python train.py --num_hidden_layers=22 --hidden_size=448 --num_attention_heads=5 --num_key_value_heads=1 --head_dim=64 --intermediate_size=896 --vocab_size=20412 --hidden_act="swiglu" --norm="rmsnorm" --norm_place="pre" --norm_eps=1e-06 --positions="rope" --rope_theta=79900.0 --rope_fraction=0.75 --qk_norm=true --attn_scale=0.125 --bias="none" --tie_word_embeddings=false --parallel_block=false --init="normal" --init_std_qkv=0.0179 --init_std_o=0.0027 --init_std_up=0.0179 --init_std_down=0.0027 --init_out_by_depth=true --init_mimetic=0.7 --optimizer="soap_variant" --learning_rate=0.00326 --beta1=0.95 --beta2=0.95 --weight_decay=0.089 --lr_head=0.0045 --max_grad_norm=0.5 --warmup_steps=102 --schedule="wsd" --decay_fraction=0.786 --decay_shape="sqrt" --final_lr_fraction=0.0 --batch_tokens=65536 --max_seq_len=2048 --doc_mask=true --train_tokens=437600000 --max_steps=6678 --dataset="wikipedia_en"
Each number is 500 + 25 x the weight over the matrix's rms, rounded and kept within 0 to 999. Layers, rows and columns count from 0. Numbers have three digits each.

# up: layer 6 MLP up, 896x448, rms 0.124, rows 169-187, columns 224-335
# down: layer 6 MLP down (transposed), 896x448, rms 0.12, rows 169-187, columns 224-335
# gate: layer 6 MLP gate, 896x448, rms 0.124, rows 170-187, columns 224-335
up169:517471475506496525515498492504546470483534470461509478516491499561515509524530487468518512469495547495459482528480507479522489494500503482458518518532509468546516493507477499508518499464505519463512496532476502485492496507518501497489493506519511504533531524481504500487499475463503466462478511498498532482455498485498516451500500465544
down169:510526504505488472494499484525550519495504534483501516465470489478508502526503496470495545561491466492494449516455459491503530470520494522531477523527491488526468486484509468454507498492493484510483479504490488502525528500484470486481475479471476542525525480506502506515502470517529493461519495494495504481480497514523487428516493491511
gate170:479548502468516468467513497477525480464516455487490517465524467510482483524534550504530535534421496518500496470470493501497461450481483524505480524475492526487505482506457540500497495514475495562485538523469477442541520509479485501515530480492468495488529530487477467506506482515482514490483527499508491536488523484528517508507507464485
up170:526522532496515496502512496524552530466479528496482522519470514481516517487474516529556481452532469518494540508536516483525454442530519521503488446493564471485469497536468478491534478508529504505480554498509503557486530494473480510521542468510503498483480461518501493525491541493497534493482501515523486511465464495477504534483496478510
down170:513529458497504461527452495504530494454500504469515543491492493520495502539466492496460484492510484479468469535532539488533554511511526515475494460497503490498498513468523521505518484531477483499531505539546523489507490496518493524472549546524507451498518502506491474524513536532504474471527496514502512474565484541481475512479459487492
gate171:508481532483520472495507502525477530518496524500526522518536493464461500440583513506505539513478514513510463516444517496467493540503511483496486513534540465488512479522502501538454484523519485517529463478471447508475510525491511506505483494505498523484543491523452433493459468506471480469493516520482499497524515545554528441474505476551
up171:489483528501512495506524519484483464467483467473508511507558513503514456503531502475458546492482485528477459504477486517510528508467409469472474504513510495490495520574462505491491521518493486482448511534446532536535470497496509500531507481500554497492517511503478549512463430486449507497482508550517491477531501560550511482477502503490
down171:491485513459504476505557500477529509517530497471511472475483510524517548524532524492563509529469495483522470497494457550445498463487486484533486462480537483507462523493514479530516444499444530523533528480529531506474476446476505489506490471501513556519483506510515496503512511488518503491515557555501538497511544454513458500514505489499
gate172:494533520520482461514437536474477498516510522485515505512495474527494551479462541525541500506501489527459539498465496547535544504499450504513502544466442462490495488466506509436527494466548540482492474494470518529485475495493507503440496526462483470482485521419515481538500504481490504509511487523515503511498487523463524521532447499494
up172:498499471461508534479479511516533442527513506513542476463496489472518528494488499493459481512538470481507526526518488526471460505473502455537472495540525512522508533545488477459482503515447501476535514480530540486508506475524503539519478502488515472460488507571466527477483483508478534506472548517532489478490464492491443464487504489521
down172:535513516504485465477527490507507527485463525504515456519497481511462518498521467501460485488508511473537495476461521504511502525486505436506463494503528471513502504449479459525492484528463517534492548487525494471493507471487534485528452508505508510492522488505538465493473461506479525554534516495490437502501491514495522494521444454442
gate173:495533451465467484522489495501479485496515518493467498508528491548531506518510494517432506503525499496460483495499519498517502491525519545490528506467536513481518514477489500517521503518480491472511495522492535496498494515479500500479480506483469468510455491521504530491506491519519526506478460482506494446501550473489519531491476481524
up173:542512485502540475504525515531529475487479507533478525492464516528508507496501513520504507505472487522510481540462507513503488505521502466460469530513453507527506499502483513512489473497528530482498502518520488469532491506518507525513537512510497513518519514483518545496494501489485508531513521518454528528481511489506479495483529523463
down173:518475495527508483480491476506537517542498485515492542502505541498484462507471522459512515534504525524542505500495499472520495530463532485531491488510503459532481513475535474506438499519475503523468494485480512489495508511513516518486512560509515473479507472444503489501502545496490480524531493479475532516501516482478484509506478451517
gate174:530446517450500493513488508450511501476541519542512529485482510491531528481554486519499494468498454507513496502488509486486507479512466477493508468532513522489519456492482484459519516476499472486493491485501507517564488516515522508497513495464476483523557533530467503463505486504487479459524497519542450523538523474491520501499472488517
up174:504499486431586478548517498510445497468547522513526498530527546518536446498495494518467461478493494499497485489501505556508472472480504485527528485486496523524509493490509521463508479442502540505497474500499554450514516511500493495480483500488465495489494497493481485480470475493537569473534491502520479513490502480522538554521478492525
down174:474468496527521515506439481503490475460507514452517540486520482505475461496512499514522497493466475521542508547500527493514548520482508473479481490511475504484493461498510522499515479500491476516483485465473533540501498552502540514522557519485481503472473506527487515489524531485482433478539543514532518480505486460493488467537472462500
gate175:522558573481512466490480502498534494536507492507443508505463521496518510496524514472473510503523491499438518486521477496470489502442456527476472506458493513517522474515461502517506523520477454448494477495542503536493485478464526504519557479479511518463471460550504494513488524466505523465489518537495492510477532457528513501470493524491
up175:527497430499488542504513527518506501501475488512529499487458513468464502550491483512517514496532539497529485523526491479508579498506457502484495531471494519499472480477532467502506494528500542527471462500476470455529497492499446477453513483508502528503516527519511528464520507500505505519493532485506504509476446545501510499501540501493
down175:526519511509516487534464501500558514476493533485469553519510477544544477481514506465528522494498508486509458488463529492528547479511495485557527480469474487457524510514519511480509473477471481455497535471506508486494501525475470496531471518533462491477477447483513510531525500461512531511442511537533503529498546508539493511512514526513
gate176:491491455501458494503478472510527465478496497491487508474472527501473522498483538494480480452495475520462486509527534504480510496534505514518495514516494531454499486532496521467505525492472425506485492513505515517509474499507512489486434528494476502501492531492478540463439499523576476487493512561533486468514470491496521499496497511514
up176:470513529542486502484471524510483484512476527484533481500522475493501477512509533513473458494447505537476553505483493471501489496511542489500484480499528493537479518495507483525513499502501484458474497470495481478528517506517507497494509527533491547450492488499494515543525487493459479498467519509467509509503494509485570500508500549474
down176:526533519506479495526493472491548534494502520460508551544515494471525538487469498466504514546500478492493516484451530510502545537447495535533455509503518540493509464492473508522501534555472516532496516483507507499472477509513510490490486507496510534532506496500476464488473507524522508467517522495528499524535501503495466532515506507512
gate177:481486505519487508481521491485473451497472508491513514474525487538489500500482490478548549498483516456514447530506506472499532478514517516492486515506545466509462528553488507479486511472520513484501451490526508517514516498528508529481493529453517505483516557546442505517497503527527509470516445511485493468511469517498568506483507520489
up177:482497506467504518533489496471456500476485503503511487504478494522513489524497474513506515497533501535497512508492523485545493527525517597497472518498512535466529473503572485523488514550494493476522483539510462464502501496443478514476506473464469489491480485517520516466453507545487488486512484531487493501531532506505504487539523552512
down177:506469527510494493477547511474497504498516493508497538496506496557523474456496463503520501496535523502515472488528475517520513500485505468441514513494529478484524480524487495504475483482554473507501492482490532495494524527528480486510443521525498509536483476510446515431512476486518512507438545502469482498511534504491534519513491506491
gate178:471488525518491491490486498499517527514504516506467505501495484533478528493519485486494484531459472451466534499488499500539509502462526493519487484507481502487559496468479489504493523498479543493535485494497501450468481499528473498491499487507505509511484499505522478539515508506510509483524487494533513513487498499494429504517481546529
up178:525504540499486520467461482491505477522507489513483503492496518500550516478518504485499517439501492542507528479491529490504480548499501508521510518504493481515529477494483512513511526525492512490506496525513533528503491495480502491488471517511497508440519518488526492483529498501484514466468489538487474481528532521532588511470505517513
down178:552523460512509505495542479523549517499487452518497486501511511492505501466437464489510488506525459488493452485500510481527548518497486518515444555542538487473500482502531490483521508497497536486493516513506503499537533511488504491488469465528477470434510517498535508481547532495472473539531470466505476508528554488498506528516524516499
gate179:521478506499474489521533496517550534558469505478491466491523525473532493501615521490489478495505471469541526461473543528500489485465466500532520482488506493505556527436522548494502514551487514498466499509518526515508508496560482497479491514455456509548488486519492551509512521560519496506531493473492519468494463488514497510499522546497
up179:511514484493482549511505493464545482513515502480530491563523538501494461502524493492440481499528455465471509539505542510507510510493493506547499497465513542455522518485519505491509492520464493500483533496508496489519476487470474510513501541470537491512461477513525526534449528483501532542478538510500502508508512510544465515511503472503
down179:488498534484502505530505543511500528431504514480480513478493514517481490540484497491484502507479457487514474528486526498510506523503509462467507554493475524470524503444522526497442472560521480493512483515472463511532491453512457541528515505500515518528476531481487525500520549483495536444499497515489488556480517573514506533461490476486
gate180:549505501532505495500488488543482485489485475456482501532528480486524493456576503489482510469488486470537492516499481511566516491511522517492502503515530515545506496469517497482461518478538496521565514535485518534516519470495476499508545488558495492485502492531517524530510485461486472528531497505510504455501492487462523486489513531456
up180:504541482460452504466512517500494480528520508490472521475558475540520510493511541506493480524504519475556494518530484505527466473466480495501480507527482517499512482462510506492499524532509461470491520492460478507500491510495490507500518509535527530486504475473519506507478537486454474470522507514513517489469515499487485457515508491475
down180:489491470497514520476518490486521499499464483518509542471486536496534484507506537472521460506535521486485489474515460448494519525552500508535521474507520517491548460526445520497472498493478527440513481519502519473510463497519506453514478561494463553524490484497472521512488511507505507508517480507524488477520483478508488441481521528503
gate181:529492510485507543508506511476514547533512510493532526492529457528482477509483511520474502499497507541507503513526540418532498511492461541508480505531510514534491495448507447492544499507509480517497421528516492499519474514526496476462547529491505546488469503502514490474482488515545525458475495548492481540480490486523517474532486475502
up181:451500511501474491477468484490484444474510463546504504524495548494515457536510458469503498464461507498503482517458492532468523513458513435521535496484519514531488492488507471537516521484530511506527537479472517473520487444490542497503455504490486500478488479544462494488461485465553471510497549490534502452500484464465514475476499530510
down181:511530557486517512466524528521520495496453507482497539500438527511532479510525516494472510502520502472473503472464505500502483463504460520514498484487499533518515495477493506475485496494541490495482482486495523443510512497475492488462549516518534465476515480459491499522504516502492480466480500542525491501522517477497522464457503491505
gate182:500493475552454478533506512498474552480482496472535479477453492505500556486519479505549492507533506474533492531496492533465479493500506554445526483460470488515500464506507478508505517525523505472482498450489533478516493533540473487492520462486532471552505507466520476504522482522446578498488481520507524466509526491486475429453511490511
up182:504492470442506493518473543510496504470522477493516511522488490489488486488515494497451488522476508512451500509527534506532522519499541470488500508567441483431471502507516464470511476480522477543511527530517469539527455492448519489497520490499484517517496487513538495462496507483507548524492482548482538527491559557512468506532516481452
down182:472511510514487511481554466557470494480509542523472532508506542490510513510510504484536484458505509528514482483509488492537520497501480523450475479436489505533484495486482536492451503451494504460478481508498513508525496548500538514503468506507535537492504477511512476467509486562506473513471481459497481491474517495460524514518503515499
gate183:483501533508475531513485552492463511526499483549520470488509487507489471500462525490492522485497493471508474528494463471522502547511522500533483518515478480511501491559504428539531513472484496454507488513471490525466472461457550512486492487474488501543489440503489489503475522533530484554442515503484563502485492487475498491481498510459
up183:476471468476445451491499506537519484477511511499494479528535486496507593514530457473436456487514450501478494515471457527568501490480464553513476513471481536496456507388524511474519484520580521499506518499491488525454515515534491517508543528522504476471513504515501500513499501471455505504518496471528497520457508482532476497469485477497
down183:533514456520512556478506517492516524459440490497495492531427474513525508476518475489514484497498490474491503519548518490529502479495532520423524469528549434509529517491576498495488478516482489528478505486577469527487515472506485451510522503530529471441511510526502495486497473420459502441508502508497494516504519509536534485512497486528
gate184:524501507485478444464481499491512488464491502492511464516545511470463510501533497517483482487488492478486546490489539508480482507504494476552501476526516493504539491502524504466513547524487505502507506517494522546506516517516544480499498460511459477527461495509480540521466538506528471486481461526498536491495422503506537450549524479475
up184:516501502509482527471527493502478451502475552443459516485517480492527504483472518486510449491527491471500567440480497469463430500520504501583534517506521492471526513531546548509503525499496467509546483490471480529501493489470482498472520508488494484532449448506494529490510492489511449463490481514516511483504449492539485485536472490503
down184:495513423495522514465497486511488509459521505494482511511508533496529514499532470521526530483520504498506512514486525548504515491568484529463494497468468462525501474496488508505500463454490528494484506483509497493466472478543521495507481510518501492532546533467466502489528485473488541496471510479465520507482572521477525531425529538530
gate185:513508500486453536496534496501522539496487522558507471501493495478473472504504507514510507494517474473498500511541484485470497500495513469517498510491502538453490495497501474481470500484515514524517470469511518506511521520486471527467522487476502514484509473511434498517472469509520486506483527532556492476471539499531545528518487528511
up185:473540546488512486508481495474538488456538500530522524499431474525510491491528523505481454523456498535484508532535506508500543479471527525483531489479486474505501477528489473488423468528504482506496489442535515520511499571466502451508465519547504519451533523483511510526497512523492501540529507502529493495468505535494480507508518509475
down185:494511477485511502523490511516542465495492491507491504519435467506561478500493564456503524501527520467536490489468532504520492498496515517534493468518488513503472512509472512453470503473490506455553511468531525449512521481460478525488513524484509480497449487487477518520527506454559477453471526535497497533512533492496480526530506529489
gate186:487526536448525481498490529485527489512512489500516526501541529488519508480540618479444473497469489519494464496529526494494454470479526478533465499489464494505503567512512525491507523493534491521506489511540444480523486502539510471502526475499520492480502491479474480488482550501501511497543444526467488520512506506543459504517512440483
up186:488556532504496527472497516502471517530526486529481470471453490506498523480512473494540466499509508530491485439497500471491495514493528476479506499515507505488468470480485445498419544545502486479472515518504508522497487469452474526548514541530534540522497524461511521499477499513492524519510547468480518508468476517488478462520516551480
down186:502465501472495526524552498466544491533472541464492486492441537456473517475522488516499517461515472506507498513474525475554487466512495465505503490490502466519475492497474469495430492493460501461468513533474473532528453496495497491507494525494521516513483519498512496487484486534514485464519437529540521478491514494492503517499468476476
gate187:467474474463514495474479502473527494487505534451465468544465502474495542522541489500497472484493524510492456448496524467467523505482490493498470493474489473473478494506530517496476470500491477514468499518513515473524508383465492510529458507492507479550503533510527482496521459498476513436519525500530514473506525542540494484475475510488
up187:471448510527494546476483518491513496450477494512485511548466523532504491477513520452493514496523516506533569558489470532492516500496515510516491486549492552513530525480503471491541520544504524498516493492490533472523503542524497512460515497496520488474468558502471514473507488483525485477486462510492468515499484508512494495479524511468
down187:487498444500504475470539500475483485516456525494491522510468484468508539471495480484518478518515469540472451474495443479484546532565532524478455502482526590494496529473515551506477533554537480530504483463535524476509480519514477497472514499482495498502489435490526516520503502502525519518491459535484533533506532515503491498482514474497